Weights of a small GPT-style language model, trained from scratch on English Wikipedia.
Size: MLP 1024 SwiGLU, 35.3M parameters.
Training: a variant of SOAP for these matrices, 2714 steps.
Each number is 50 + 10 x the weight over its row's rms, rounded and kept within 0 to 99. Layers, rows and columns count from 0. The size before them is the row's rms in percent of the matrix's.

# down: layer 3 MLP down (transposed), 1024x384, rms 0.107, rows 290-313, columns 96-191
# gate: layer 3 MLP gate, 1024x384, rms 0.14, rows 291-314, columns 96-191
# up: layer 3 MLP up, 1024x384, rms 0.141, rows 291-314, columns 96-191
down290 105:48 46 74 57 47 35 37 52 47 62 51 48 66 47 47 63 53 51 57 52 47 24 48 29 35 73 47 36 30 47 32 60 38 45 56 70 58 78 60 51 51 32 53 52 55 51 50 51 47 56 35 38 29 51 64 58 38 56 44 42 48 46 60 73 66 45 68 57 53 44 46 77 48 46 37 48 51 37 40 46 43 54 37 59 42 53 46 65 38 45 59 44 65 55 62 57
gate291 094:46 71 48 39 56 46 59 46 48 46 25 42 50 59 54 53 47 45 60 67 57 49 54 44 37 56 63 39 50 29 59 51 46 51 53 55 46 30 62 47 43 30 45 59 44 50 47 58 56 54 51 45 32 57 59 60 47 61 69 55 61 44 62 41 53 36 47 36 54 53 74 41 56 64 55 58 53 43 35 63 61 49 47 41 52 58 33 55 59 58 55 48 28 52 45 72
up291 098:45 47 43 38 47 48 53 55 38 56 81 56 47 55 34 44 59 50 74 53 38 39 36 49 46 47 54 62 38 58 54 31 50 38 38 49 43 34 40 58 51 55 40 46 42 51 47 46 31 40 44 58 48 52 41 37 63 49 55 55 31 65 46 39 56 65 23 42 42 46 56 50 38 56 45 67 43 44 75 50 52 41 52 37 48 29 60 50 51 37 31 41 50 36 46 57
down291 100:57 42 54 48 57 44 62 48 49 30 56 46 49 41 44 35 36 48 43 47 36 76 40 55 49 53 47 59 56 54 71 63 56 60 53 49 46 48 58 57 47 44 51 29 64 40 49 66 47 31 49 55 55 41 59 51 44 67 57 45 45 45 39 37 51 37 48 64 53 68 53 47 35 32 37 58 59 55 65 48 52 40 58 53 67 42 56 53 66 46 48 64 40 55 48 58
gate292 096:51 19 60 37 63 45 67 34 44 33 58 40 53 40 58 59 45 61 34 51 37 59 50 64 53 41 50 51 42 63 54 68 47 22 47 46 50 34 52 62 49 50 47 38 44 65 65 68 49 46 59 49 50 56 59 68 65 41 61 55 48 68 58 32 41 61 25 66 56 54 49 44 54 48 49 39 43 48 50 52 39 49 46 47 58 41 65 54 54 67 49 37 58 46 62 50
up292 097:34 57 63 37 51 50 61 49 51 54 55 66 55 52 56 46 56 51 34 60 40 67 47 36 50 52 48 53 81 54 42 64 50 61 40 38 32 46 60 44 54 57 35 39 54 70 39 34 57 38 49 34 60 56 38 44 47 67 63 57 53 57 41 71 45 34 51 39 46 48 56 53 63 44 42 36 47 51 53 32 36 61 34 39 46 53 53 57 64 41 52 46 50 51 53 54
down292 099:53 53 56 38 56 46 43 39 49 38 45 49 46 65 52 31 57 63 43 49 51 54 64 33 46 64 57 40 42 60 29 53 50 24 62 59 49 58 61 57 34 62 50 42 48 28 51 59 53 60 46 42 45 46 55 63 48 66 51 44 44 41 55 55 35 45 53 47 37 53 39 49 48 44 48 62 57 47 51 51 53 57 33 57 55 35 52 25 43 41 58 34 53 57 43 59
gate293 101:53 55 47 51 55 37 58 36 43 50 58 46 34 52 61 49 64 54 56 69 35 60 37 50 40 26 68 44 39 51 52 44 53 54 29 53 68 48 30 34 48 54 63 51 66 49 36 64 70 40 41 53 59 40 78 39 28 52 59 58 64 55 49 36 56 54 45 41 28 62 64 50 35 56 35 59 57 59 59 59 57 59 49 42 57 36 56 51 48 55 45 64 52 45 59 60
up293 107:49 67 50 50 57 39 49 52 53 58 42 56 43 50 50 36 55 55 49 53 60 65 48 35 39 46 59 58 40 46 41 59 60 32 62 60 29 47 38 45 55 56 51 66 49 57 48 55 45 65 46 57 54 51 67 49 52 55 41 30 50 18 57 42 53 53 63 53 60 48 53 43 59 38 61 49 59 39 41 45 44 40 45 51 68 51 43 38 55 55 56 36 45 50 60 58
down293 096:40 38 48 45 48 51 75 54 47 52 42 75 42 39 40 33 46 42 56 39 56 50 39 59 56 56 47 56 47 43 55 44 45 37 50 51 51 42 38 32 57 57 51 42 41 53 56 50 52 46 37 54 33 34 47 64 41 48 40 70 32 69 48 73 57 65 63 35 55 44 40 45 39 49 47 60 55 45 42 60 55 42 66 54 41 57 70 58 58 47 56 58 31 58 57 35
gate294 100:67 51 46 43 52 64 34 60 49 52 44 51 58 51 47 65 64 49 47 32 40 58 47 62 39 60 43 36 39 54 52 39 52 59 43 43 66 54 57 49 65 36 53 41 57 65 42 51 56 44 54 45 55 53 28 59 59 39 29 47 63 51 45 51 50 58 42 48 48 48 43 46 48 42 55 52 44 50 57 34 62 83 53 35 43 59 61 51 37 53 37 62 37 46 46 52
up294 106:51 49 56 53 41 55 45 40 47 54 51 56 42 41 56 66 46 65 56 60 53 58 47 54 47 38 41 39 49 42 47 49 40 48 50 38 41 59 37 49 40 53 41 51 66 73 55 36 45 57 46 31 61 54 50 67 51 44 41 53 61 60 50 34 57 47 59 39 56 47 55 49 40 42 47 54 60 42 67 55 68 44 53 44 43 64 54 48 42 40 46 40 64 50 47 64
down294 098:51 51 51 67 55 50 32 54 50 48 56 46 57 56 78 50 53 57 32 41 48 71 46 40 66 48 33 49 50 43 60 49 49 52 12 40 42 43 40 46 63 56 53 36 38 53 52 50 44 47 48 50 40 48 45 57 50 60 38 46 61 39 43 44 62 39 63 66 40 42 60 47 54 37 62 52 49 44 55 75 45 63 54 34 49 57 50 51 39 38 39 51 61 43 50 41
gate295 096:49 38 52 46 39 39 56 49 47 53 52 55 51 47 42 40 70 51 40 32 61 48 51 51 62 55 59 50 71 42 47 50 66 74 39 64 41 51 49 43 67 49 56 72 51 50 47 48 41 46 71 48 47 58 31 52 60 52 35 53 41 52 49 41 43 41 58 61 81 54 34 41 52 33 54 47 55 60 43 54 43 45 49 40 57 44 36 35 74 44 67 41 40 42 51 61
up295 095:45 51 47 63 46 35 43 51 48 39 47 46 57 49 45 59 41 59 52 49 56 45 55 42 49 33 42 66 34 42 64 37 46 46 42 44 44 48 48 45 41 51 46 45 60 42 53 45 29 53 39 42 39 51 52 46 47 46 58 54 56 51 49 42 43 52 49 51 36 28 47 46 51 69 69 41 46 60 53 41 58 53 45 57 68 55 52 47 47 54 59 57 48 20 40 38
down295 095:55 44 38 61 61 56 68 53 59 39 54 51 53 47 48 39 53 36 56 45 43 56 45 48 40 56 63 45 51 36 36 48 35 60 35 55 60 46 47 38 50 54 57 41 48 69 47 38 63 51 55 35 38 56 42 40 51 51 51 64 35 49 41 60 63 46 44 58 52 46 57 41 49 58 48 56 41 47 49 53 59 35 53 59 45 44 62 39 71 43 34 46 63 49 30 43
gate296 107:53 64 38 47 50 56 49 49 53 40 43 36 45 66 57 69 62 49 39 68 51 57 47 52 42 45 47 54 38 51 45 65 63 41 49 38 51 45 50 55 64 55 55 54 55 56 51 45 53 63 60 59 55 59 57 59 46 57 50 55 58 60 52 45 34 54 52 52 28 50 63 47 33 39 42 46 45 74 50 34 65 75 46 58 49 53 46 53 67 50 62 49 46 53 53 59
up296 102:51 55 44 48 45 59 54 34 60 59 45 43 63 56 53 52 62 64 67 51 60 49 48 33 48 30 49 53 68 57 53 52 60 65 55 51 58 61 60 67 42 46 30 41 37 59 55 48 52 28 70 45 54 52 62 61 42 66 67 34 59 65 26 46 53 42 46 59 48 62 60 59 55 47 31 65 34 49 29 58 46 35 59 45 57 53 54 55 46 54 55 43 62 35 45 53
down296 106:45 60 58 64 44 56 60 70 34 59 50 66 51 60 37 62 35 46 48 48 40 78 42 34 45 28 38 50 67 42 47 72 48 51 54 53 51 47 59 28 44 46 35 44 57 43 52 65 41 46 53 36 44 60 43 64 50 48 61 48 40 61 56 50 42 45 58 50 51 40 38 40 42 56 54 48 43 51 86 54 40 55 66 46 55 49 76 50 45 39 36 50 37 64 39 46
gate297 097:46 64 37 55 59 50 60 45 55 42 45 50 56 48 61 38 43 48 41 45 49 57 48 61 42 58 48 53 49 66 37 51 47 58 30 38 46 53 62 70 52 44 54 58 46 58 59 59 28 69 51 65 72 46 48 57 59 48 41 53 69 52 44 59 49 54 59 60 54 53 37 50 49 21 50 54 43 60 58 42 51 44 54 39 42 70 56 54 53 40 65 42 38 52 45 47
up297 103:53 40 49 72 42 34 35 50 53 65 50 43 69 53 47 57 47 51 38 39 73 66 51 42 40 68 48 61 45 43 61 42 43 55 52 40 52 46 36 58 58 40 57 42 59 41 31 47 44 37 57 52 61 60 61 41 28 48 41 61 58 62 58 50 43 61 57 60 41 58 62 51 50 38 41 61 47 59 51 46 41 49 44 52 47 56 40 60 52 38 49 62 52 41 42 37
down297 098:58 51 36 45 34 38 51 64 56 45 55 54 75 43 38 22 64 58 36 45 54 62 60 60 34 57 38 47 61 47 37 43 54 64 56 46 57 55 51 55 32 59 65 30 49 56 45 50 60 38 48 51 43 58 60 66 43 73 39 63 31 67 39 46 49 34 47 52 50 53 29 48 49 44 43 49 54 30 48 41 53 29 55 55 49 56 46 43 46 55 39 34 62 57 43 61
gate298 100:37 56 53 60 47 31 47 56 45 61 49 62 49 55 60 56 42 41 33 53 69 54 46 42 43 41 55 54 59 49 40 54 51 55 52 52 53 30 46 33 51 52 44 72 35 42 51 46 58 48 47 45 33 42 61 44 57 41 52 43 63 68 37 69 59 67 44 53 40 62 52 54 56 48 52 70 46 56 42 32 50 45 43 56 68 74 38 41 68 45 53 43 48 70 58 39
up298 097:51 50 53 46 50 46 50 61 42 37 60 62 46 55 41 76 67 51 57 46 41 50 45 45 41 54 56 65 35 37 34 42 48 51 63 56 48 34 43 60 55 43 35 45 36 35 52 33 41 42 50 55 57 53 27 61 36 43 49 50 48 51 53 58 45 72 51 51 43 37 41 36 53 45 58 50 48 41 43 38 29 54 63 55 44 51 64 23 34 42 46 47 53 44 46 40
down298 098:47 56 50 62 41 49 57 49 37 52 53 56 59 41 46 57 73 44 50 30 45 45 37 44 40 47 46 63 40 43 47 66 46 64 65 56 65 41 38 51 53 49 54 72 71 48 44 41 41 55 45 41 40 53 52 62 47 37 39 50 54 50 37 56 50 46 48 55 42 48 60 54 35 76 46 50 58 55 53 47 35 48 35 41 43 66 78 38 62 50 51 54 49 50 63 58
gate299 109:30 41 69 46 57 49 41 54 42 42 59 33 37 53 62 48 53 53 44 49 46 49 59 25 32 48 44 56 57 61 56 31 48 43 53 50 38 45 55 53 47 33 50 59 68 44 50 52 74 58 44 52 44 48 54 33 64 73 52 44 70 45 30 53 41 48 34 37 57 53 63 46 32 42 50 52 38 20 41 57 31 75 44 39 56 31 62 44 67 62 47 51 35 56 45 46
up299 109:63 59 34 26 46 43 50 51 34 48 74 59 64 49 38 55 42 54 59 52 60 49 50 64 72 42 46 51 48 46 53 45 57 42 51 54 53 50 35 58 53 43 43 39 59 49 46 50 36 56 57 61 49 56 59 60 66 63 49 52 39 61 57 55 50 36 61 45 64 49 59 53 48 55 51 56 46 62 60 36 66 50 58 57 37 37 53 44 47 35 46 55 48 41 50 49
down299 105:55 42 30 35 38 50 59 54 38 45 66 57 59 45 35 43 47 39 63 73 72 59 36 51 52 60 66 47 51 35 57 69 43 65 43 58 61 72 32 45 55 47 48 47 57 41 43 59 45 55 60 38 42 44 42 49 45 44 46 44 59 40 54 55 40 62 52 61 48 47 47 51 65 49 50 62 30 17 53 59 51 52 63 69 34 45 51 58 39 53 61 35 60 34 48 50
gate300 104:64 44 40 48 59 55 46 49 55 54 53 44 54 57 33 48 35 40 53 55 52 49 47 55 56 66 64 40 63 55 20 55 64 67 44 42 53 53 63 56 57 42 40 56 37 53 45 70 58 47 54 65 57 41 66 33 46 67 40 48 57 64 28 37 46 54 53 44 60 53 42 39 55 42 49 50 31 45 70 50 47 62 58 31 37 62 60 58 62 47 47 51 52 56 44 49
up300 111:36 54 37 21 40 49 55 60 45 53 44 57 51 46 53 55 57 59 36 54 38 40 50 45 61 66 54 52 55 45 76 62 39 47 50 45 51 49 40 56 58 64 63 38 48 50 46 42 35 44 55 43 59 44 60 50 59 40 37 35 52 28 47 25 55 37 49 60 46 46 41 49 55 41 50 41 35 58 34 43 56 40 45 50 44 40 37 41 67 34 67 51 40 59 62 34
down300 102:45 31 59 48 48 63 53 54 47 40 38 47 66 60 79 46 50 61 43 53 49 57 66 43 62 47 50 46 55 60 47 75 51 55 51 54 47 54 55 49 39 61 53 32 37 57 33 38 53 59 47 42 64 52 44 58 41 46 49 31 38 49 65 71 44 43 46 49 69 40 35 64 54 36 51 60 47 33 56 36 38 42 50 58 29 64 24 47 47 62 63 39 33 58 43 43
gate301 095:56 42 53 62 41 48 62 52 33 52 35 40 35 39 39 48 52 59 71 62 51 35 60 46 62 57 56 59 44 40 49 56 40 44 46 20 67 45 42 39 46 55 43 53 48 46 72 45 57 43 48 50 43 57 47 50 55 45 35 52 43 42 26 47 48 44 52 36 43 55 63 57 49 57 31 47 50 30 37 55 43 54 51 50 24 48 68 41 39 46 38 46 60 55 55 62
up301 093:43 24 52 33 49 68 53 53 60 44 43 62 49 49 47 64 48 50 69 56 39 37 42 53 46 42 66 54 43 47 49 66 44 57 53 47 47 43 50 43 63 61 43 55 60 28 77 48 43 59 36 40 40 47 76 64 53 62 42 43 51 52 46 36 51 41 41 56 64 48 35 58 49 41 35 52 50 57 60 39 53 59 65 41 49 63 52 65 59 48 38 53 66 51 48 56
down301 096:64 48 50 64 50 45 55 56 63 46 44 49 53 63 43 68 28 37 44 57 48 45 39 53 52 61 49 42 40 54 45 55 60 53 50 50 38 53 59 45 46 40 49 53 61 50 45 47 56 64 50 45 56 46 53 38 63 64 43 41 53 59 50 39 62 64 58 46 34 54 53 59 61 54 41 57 54 41 61 37 48 27 51 53 51 54 57 78 45 21 48 67 43 59 56 44
gate302 109:52 45 54 45 42 51 30 47 48 50 52 59 46 59 40 42 49 47 48 52 44 63 53 53 51 38 47 48 53 47 59 44 78 46 50 52 55 56 62 49 54 41 70 33 46 42 48 44 51 53 50 57 47 43 40 51 29 40 45 45 45 55 55 41 45 52 53 55 51 59 49 34 36 46 29 67 55 47 47 68 49 50 44 66 50 34 37 27 41 49 54 63 46 47 48 40
up302 104:41 51 38 46 48 48 56 55 51 61 53 40 43 50 53 59 68 32 66 51 52 37 55 57 54 77 36 55 42 44 54 41 47 53 37 41 45 56 53 54 42 57 46 55 54 62 53 73 49 66 34 71 30 66 49 55 57 47 44 57 56 46 63 73 34 36 53 61 47 55 47 47 42 68 41 42 47 45 67 46 50 57 51 53 33 75 34 53 60 57 28 52 48 41 49 53
down302 102:43 53 46 50 56 74 37 66 40 53 52 55 38 41 46 52 58 51 51 67 57 41 55 53 50 49 50 42 35 46 63 46 46 59 41 47 50 41 42 68 37 39 50 57 57 51 54 47 44 54 66 65 32 55 61 57 43 63 53 54 51 56 51 71 34 49 40 62 61 43 68 61 61 65 53 55 34 52 55 32 57 60 49 49 37 70 60 39 43 32 51 48 53 35 57 38
gate303 094:58 62 37 63 37 56 56 39 33 29 51 51 44 39 38 45 49 61 47 74 42 48 51 58 36 71 65 49 57 44 60 53 51 67 42 55 56 53 51 31 35 50 46 56 49 47 54 44 41 51 50 40 62 47 54 36 63 51 42 55 57 48 68 49 45 52 46 47 58 47 49 58 48 38 70 37 45 49 48 80 57 29 53 61 30 47 35 52 57 43 49 52 49 43 66 49
up303 095:48 42 34 68 43 73 39 55 41 46 50 50 45 43 35 48 52 51 52 44 55 35 34 75 48 41 65 53 46 61 46 45 47 46 48 42 42 74 52 47 52 45 53 43 54 60 45 48 54 38 51 48 71 35 48 60 71 49 55 51 59 31 65 50 42 43 43 49 41 59 49 55 45 39 54 58 51 48 58 56 45 48 51 60 39 49 33 64 42 39 44 49 47 59 65 59
down303 092:47 65 60 60 55 55 45 46 37 60 42 65 30 45 46 66 51 47 43 63 51 54 43 45 52 52 48 54 62 72 49 44 60 42 58 51 34 67 55 57 46 46 52 41 49 66 66 48 48 49 47 35 28 59 45 49 61 44 68 40 53 40 48 48 51 54 47 50 50 54 45 52 51 48 66 44 59 51 44 37 55 44 41 63 39 56 28 40 75 50 34 45 56 46 32 69
gate304 104:47 57 55 48 67 44 42 54 61 50 67 40 54 52 54 43 48 51 61 29 59 38 56 83 68 52 34 43 44 46 44 40 49 48 32 42 38 61 53 55 64 37 50 64 54 60 58 39 45 49 51 57 70 55 39 54 42 41 46 49 48 65 49 66 31 68 34 53 60 52 44 58 51 52 61 49 47 34 60 47 56 48 38 63 58 51 39 45 58 60 46 48 69 39 48 36
up304 104:50 45 47 38 67 26 63 44 48 56 39 33 64 42 52 33 50 51 27 49 63 45 59 53 42 47 56 43 54 59 49 43 45 45 56 43 59 29 54 58 47 44 38 59 57 61 37 42 30 29 52 55 55 42 46 43 37 58 46 58 47 43 65 44 57 65 50 47 70 57 47 46 62 56 59 51 67 50 54 59 49 63 59 51 77 53 70 58 20 43 47 53 44 66 48 55
down304 104:52 57 57 39 48 51 62 54 51 55 47 27 39 60 37 58 44 37 34 54 45 40 62 56 52 52 34 70 52 63 57 39 45 52 41 38 35 66 67 60 48 47 51 66 52 71 54 47 31 61 42 40 69 56 50 56 39 51 56 58 56 61 50 48 36 62 65 52 70 48 49 50 53 50 46 49 54 50 47 44 50 41 48 48 38 53 48 44 45 72 59 50 61 43 58 35
gate305 097:68 51 48 47 48 55 70 67 55 40 33 55 67 20 55 52 55 48 42 38 69 35 53 68 34 46 54 59 50 54 48 55 41 66 58 66 46 57 54 39 48 32 49 51 54 58 60 50 43 48 73 53 61 56 49 43 41 54 47 56 60 67 52 39 49 68 50 24 45 50 31 57 76 39 52 44 52 48 57 45 52 56 53 44 38 55 58 41 48 29 54 56 38 38 43 55
up305 095:42 55 42 58 77 45 55 43 38 58 65 49 48 35 47 35 39 35 34 57 59 40 36 37 58 39 45 49 47 32 31 47 64 43 49 52 38 44 52 64 55 48 59 62 58 44 59 39 64 52 60 37 26 55 77 30 69 38 33 53 42 45 52 44 52 43 47 42 66 48 53 42 53 38 68 49 40 57 48 46 34 56 58 55 50 51 52 59 28 44 44 46 19 52 50 48
down305 099:52 65 51 48 37 70 57 50 40 34 46 65 66 46 56 41 48 66 66 63 49 39 41 54 50 65 54 56 38 46 62 39 45 55 53 55 56 44 57 62 36 48 39 48 62 70 54 72 56 51 44 37 61 60 64 55 53 50 45 53 57 63 51 52 47 61 57 44 57 39 29 61 61 37 29 53 72 45 62 29 54 43 75 51 62 63 54 63 37 43 63 49 55 54 56 58
gate306 099:58 60 56 44 42 41 51 51 35 53 63 65 63 44 48 31 51 50 59 62 45 45 53 55 32 60 30 45 47 65 40 58 53 43 39 55 33 37 61 45 54 46 41 48 59 46 65 49 53 40 54 54 49 39 40 70 53 46 71 45 68 52 48 45 48 62 69 60 49 45 60 53 58 44 61 43 53 46 83 59 58 51 61 34 46 64 56 37 43 57 63 62 45 49 42 59
up306 102:49 60 48 49 86 29 49 49 46 44 50 40 48 57 46 46 61 50 56 42 31 58 47 51 48 42 44 47 55 51 55 46 47 45 49 54 72 71 45 55 45 64 31 44 48 31 54 54 58 37 51 63 46 29 36 31 53 57 44 45 47 47 48 46 48 46 49 45 35 36 57 56 45 60 60 50 45 54 46 65 65 71 35 49 36 41 51 57 46 62 47 53 38 45 56 59
down306 096:46 51 60 62 41 43 53 67 60 65 37 67 32 58 37 64 60 52 51 50 55 50 29 52 56 54 54 55 37 60 33 52 42 46 49 58 72 41 47 49 42 65 42 56 61 47 42 50 45 60 51 42 62 59 52 39 43 52 50 47 42 45 61 56 44 49 47 43 43 31 51 36 58 55 37 53 54 43 43 43 33 46 47 40 58 61 57 34 48 35 54 42 52 35 43 62
gate307 094:38 38 51 65 52 40 48 53 57 49 45 34 42 41 60 53 57 44 57 30 49 55 32 60 43 63 64 63 50 75 32 61 43 32 62 46 71 42 57 56 62 52 63 42 28 52 44 42 36 35 45 58 54 63 58 50 35 42 37 61 70 49 39 52 64 61 58 54 86 43 32 42 65 48 30 42 30 51 37 39 58 53 52 54 51 76 62 56 57 46 44 50 38 44 34 47
up307 097:42 65 42 62 54 35 76 43 30 37 47 60 44 41 46 65 53 42 53 52 44 43 47 46 61 54 62 45 52 47 34 57 45 38 54 64 61 38 55 38 52 52 53 37 36 47 44 48 55 41 32 55 56 72 53 56 37 35 45 54 43 57 55 50 70 49 44 47 55 49 40 40 67 53 38 48 51 78 47 52 54 47 46 44 56 54 53 50 44 55 51 52 49 70 51 50
down307 100:42 45 39 42 48 66 66 38 39 51 65 65 54 48 43 41 58 67 52 49 69 55 59 47 57 52 47 65 53 58 34 49 58 53 50 53 59 73 58 57 48 52 31 54 52 34 42 53 50 42 38 43 54 50 54 63 49 50 39 64 61 52 49 47 43 73 53 56 51 41 42 46 55 49 43 53 55 51 51 34 63 35 42 64 51 51 65 48 40 61 48 66 41 48 45 61
gate308 100:56 48 57 41 55 58 45 47 48 51 41 46 72 43 59 46 47 40 31 55 46 43 55 62 43 60 22 55 54 50 52 52 46 65 55 49 52 57 63 42 48 53 56 25 51 59 49 38 27 54 44 65 46 53 55 47 50 27 44 22 56 49 31 72 49 40 44 50 70 40 40 56 50 46 32 53 35 55 55 54 45 52 50 53 49 54 51 48 76 56 70 55 30 51 59 54
up308 098:52 54 47 45 42 53 48 52 47 27 47 51 41 49 54 50 56 64 49 57 28 31 30 45 39 35 53 41 59 57 50 43 44 43 74 60 68 46 39 50 40 45 45 44 38 43 59 49 42 52 58 52 58 32 43 69 58 76 40 43 54 41 37 59 48 56 66 42 43 44 53 59 62 51 56 54 43 61 56 64 56 41 62 62 47 48 59 43 50 50 46 66 44 60 50 54
down308 100:61 41 45 28 43 40 38 45 40 53 51 34 55 60 58 43 55 38 56 55 40 65 33 46 72 48 52 72 57 50 41 65 63 57 57 42 37 51 45 45 48 46 57 61 50 43 67 50 53 48 58 50 48 46 35 54 62 43 49 47 37 46 39 57 37 55 53 53 47 39 46 42 59 59 58 64 64 41 35 56 49 38 50 52 65 58 49 30 46 65 55 55 41 45 33 46
gate309 097:66 54 46 78 48 55 46 44 27 57 44 67 49 39 58 67 43 66 60 38 38 54 63 63 55 52 49 68 27 43 51 40 48 47 57 44 62 43 56 43 55 46 52 60 45 62 39 49 46 59 60 47 40 61 52 44 55 40 45 58 44 40 55 47 54 46 56 49 49 58 33 44 47 47 42 50 29 45 58 56 42 66 56 55 45 51 37 57 37 30 42 37 52 41 57 52
up309 098:38 42 45 46 48 48 42 75 61 46 51 48 65 70 65 44 52 44 48 45 60 49 60 44 60 50 65 51 64 56 64 58 57 36 54 50 39 58 41 38 52 60 32 51 50 51 65 61 45 49 43 54 53 27 50 45 58 63 67 43 46 60 53 39 32 52 51 38 64 49 64 46 44 71 57 36 47 52 56 44 49 52 52 53 47 55 47 57 45 74 60 49 28 33 51 41
down309 103:54 45 43 52 62 54 44 58 54 41 56 37 46 59 66 61 53 51 46 56 43 53 53 48 59 49 31 44 71 36 47 48 58 52 55 62 53 68 57 31 44 52 68 43 74 48 49 55 54 46 58 63 69 33 59 48 43 50 55 55 53 50 59 41 54 43 31 30 62 51 44 65 44 42 42 49 53 29 42 34 64 24 56 46 56 76 52 49 49 61 46 67 52 50 57 62
gate310 103:46 49 58 62 46 58 44 41 46 42 35 52 39 55 46 61 57 77 45 41 60 62 40 57 53 28 53 48 48 32 56 51 64 60 30 57 42 57 54 36 47 45 50 61 58 67 44 66 48 42 49 47 58 55 58 55 42 33 33 37 60 50 47 48 52 54 70 58 50 40 48 48 49 40 42 59 48 32 50 44 46 51 26 40 57 38 45 48 51 42 44 47 30 60 49 65
up310 102:49 59 67 45 51 58 56 63 49 52 38 52 33 39 32 48 46 57 45 41 43 35 53 48 27 59 59 58 39 49 54 60 38 25 45 67 53 63 42 49 52 38 65 45 54 39 52 53 49 62 46 58 57 54 36 55 30 64 40 48 61 56 39 58 43 64 50 51 41 49 56 53 43 51 49 35 51 36 63 45 63 58 38 53 84 43 39 51 46 60 46 48 34 52 47 58
down310 102:42 38 54 46 57 74 44 47 62 54 50 54 56 53 52 47 55 57 56 49 28 45 42 67 48 69 48 49 57 37 61 44 46 44 46 63 46 67 47 52 38 55 50 43 57 45 47 45 64 48 38 32 48 57 53 53 55 36 30 56 42 58 38 41 32 45 54 55 44 42 57 55 57 46 64 50 51 52 50 59 41 27 33 44 67 59 49 44 66 50 54 43 63 51 56 55
gate311 104:49 44 67 46 53 60 62 49 59 41 45 57 40 41 56 40 77 67 50 64 61 45 45 23 49 36 64 51 46 74 49 35 55 35 56 65 50 52 48 37 47 32 69 47 56 41 51 58 39 57 51 43 56 52 71 58 66 39 59 56 57 58 47 46 46 50 57 51 59 50 45 55 33 44 63 45 52 36 32 44 50 51 70 48 58 56 47 42 51 54 29 40 35 49 46 60
up311 106:60 44 62 61 61 54 46 42 60 42 35 58 55 52 61 43 59 60 49 65 51 37 63 39 46 42 54 55 63 59 55 58 63 49 66 42 50 43 54 42 48 36 64 43 49 47 53 58 69 48 48 46 47 50 58 56 48 47 56 60 51 61 54 61 52 44 44 50 49 59 31 56 53 61 59 60 60 47 31 55 54 34 54 41 38 30 51 33 50 45 55 39 55 38 56 41
down311 108:64 62 67 75 54 60 63 58 57 48 45 59 52 49 45 50 69 52 48 38 45 59 40 44 64 48 55 66 40 52 52 58 60 44 53 42 49 59 65 48 37 56 50 62 56 54 43 44 63 44 47 57 41 55 48 59 31 54 49 54 48 42 52 50 72 60 73 29 48 84 55 58 52 57 45 44 64 53 33 44 53 60 51 45 56 31 66 44 56 68 50 56 54 56 57 44
gate312 104:74 29 57 62 61 56 36 55 51 39 51 51 44 56 55 52 66 46 52 50 47 49 63 57 40 34 38 44 29 61 52 36 32 39 45 46 48 49 50 53 48 55 38 33 47 57 60 48 43 56 44 53 39 48 55 41 67 61 52 42 51 53 36 63 33 50 42 51 63 62 54 48 31 57 47 33 56 66 53 54 52 52 48 47 59 50 52 44 39 53 49 44 37 48 41 45
up312 098:49 37 56 31 55 34 47 61 37 61 43 50 54 57 42 56 60 30 30 46 34 63 62 57 43 57 52 41 58 47 38 66 39 35 60 44 45 49 46 47 59 57 49 48 66 59 61 37 49 35 61 55 43 44 53 51 41 66 65 39 49 51 34 39 39 62 56 43 59 63 36 55 42 57 32 47 63 52 58 44 50 57 46 47 56 60 57 49 66 45 31 66 65 48 40 49
down312 099:60 55 61 42 43 52 41 43 49 51 56 40 31 53 49 42 70 45 51 62 67 45 35 44 62 45 66 28 35 54 64 52 49 54 52 57 54 40 62 52 36 49 56 65 55 47 53 70 67 50 60 26 51 66 54 70 54 32 48 47 49 37 54 36 54 35 32 48 50 33 46 61 48 54 59 52 47 44 67 56 46 53 66 35 61 50 67 38 42 77 41 44 49 49 40 42
gate313 105:47 50 50 40 36 32 41 56 41 51 50 41 51 67 43 48 57 53 33 55 41 43 52 54 70 46 49 43 59 60 49 44 52 39 55 51 54 57 60 54 56 33 55 51 54 44 59 47 54 45 37 65 61 51 57 51 65 53 46 49 44 51 43 50 38 55 59 47 68 37 60 36 46 63 61 51 32 31 31 51 37 64 61 45 58 61 50 34 43 65 49 33 32 75 64 41
up313 101:52 29 54 62 54 63 63 47 55 46 48 52 48 41 60 49 43 38 54 45 66 42 44 42 45 41 51 59 48 38 30 67 54 44 48 56 58 40 49 26 52 58 53 56 34 36 48 57 51 47 56 37 36 52 65 50 39 56 63 52 40 56 33 53 50 41 45 46 37 50 49 54 51 36 50 56 63 57 56 49 42 30 45 67 45 65 52 50 46 48 38 52 47 27 27 69
down313 104:51 33 45 43 52 42 42 54 56 55 46 59 57 50 54 52 65 35 59 32 61 54 52 40 45 39 45 37 66 64 54 59 43 54 37 55 33 65 48 43 55 50 58 57 34 39 32 48 44 55 59 40 44 70 60 64 57 55 58 39 46 52 55 38 55 49 52 40 38 66 47 65 59 33 48 57 56 42 43 45 63 69 50 63 45 52 43 46 57 31 44 51 59 40 50 55
gate314 101:44 46 44 54 53 46 33 53 40 49 50 45 40 58 51 65 45 66 47 52 42 59 74 50 59 40 63 37 49 39 51 40 51 36 62 54 53 45 58 49 49 36 44 65 54 57 53 64 45 68 49 59 45 38 52 55 45 52 55 51 54 49 32 38 64 26 42 47 47 61 51 38 46 65 52 56 52 24 71 53 42 51 48 63 56 50 33 37 33 61 46 37 53 47 55 37
up314 105:54 55 41 42 48 55 41 58 31 47 51 47 51 50 54 55 44 66 23 54 38 58 65 51 48 54 70 60 64 50 55 49 49 55 59 66 59 62 53 54 40 37 54 41 27 47 42 52 48 58 51 57 39 63 49 57 35 39 76 46 59 53 22 48 51 54 47 58 39 55 52 49 64 52 32 47 45 58 48 40 42 60 53 59 39 38 37 64 43 48 59 56 57 28 43 67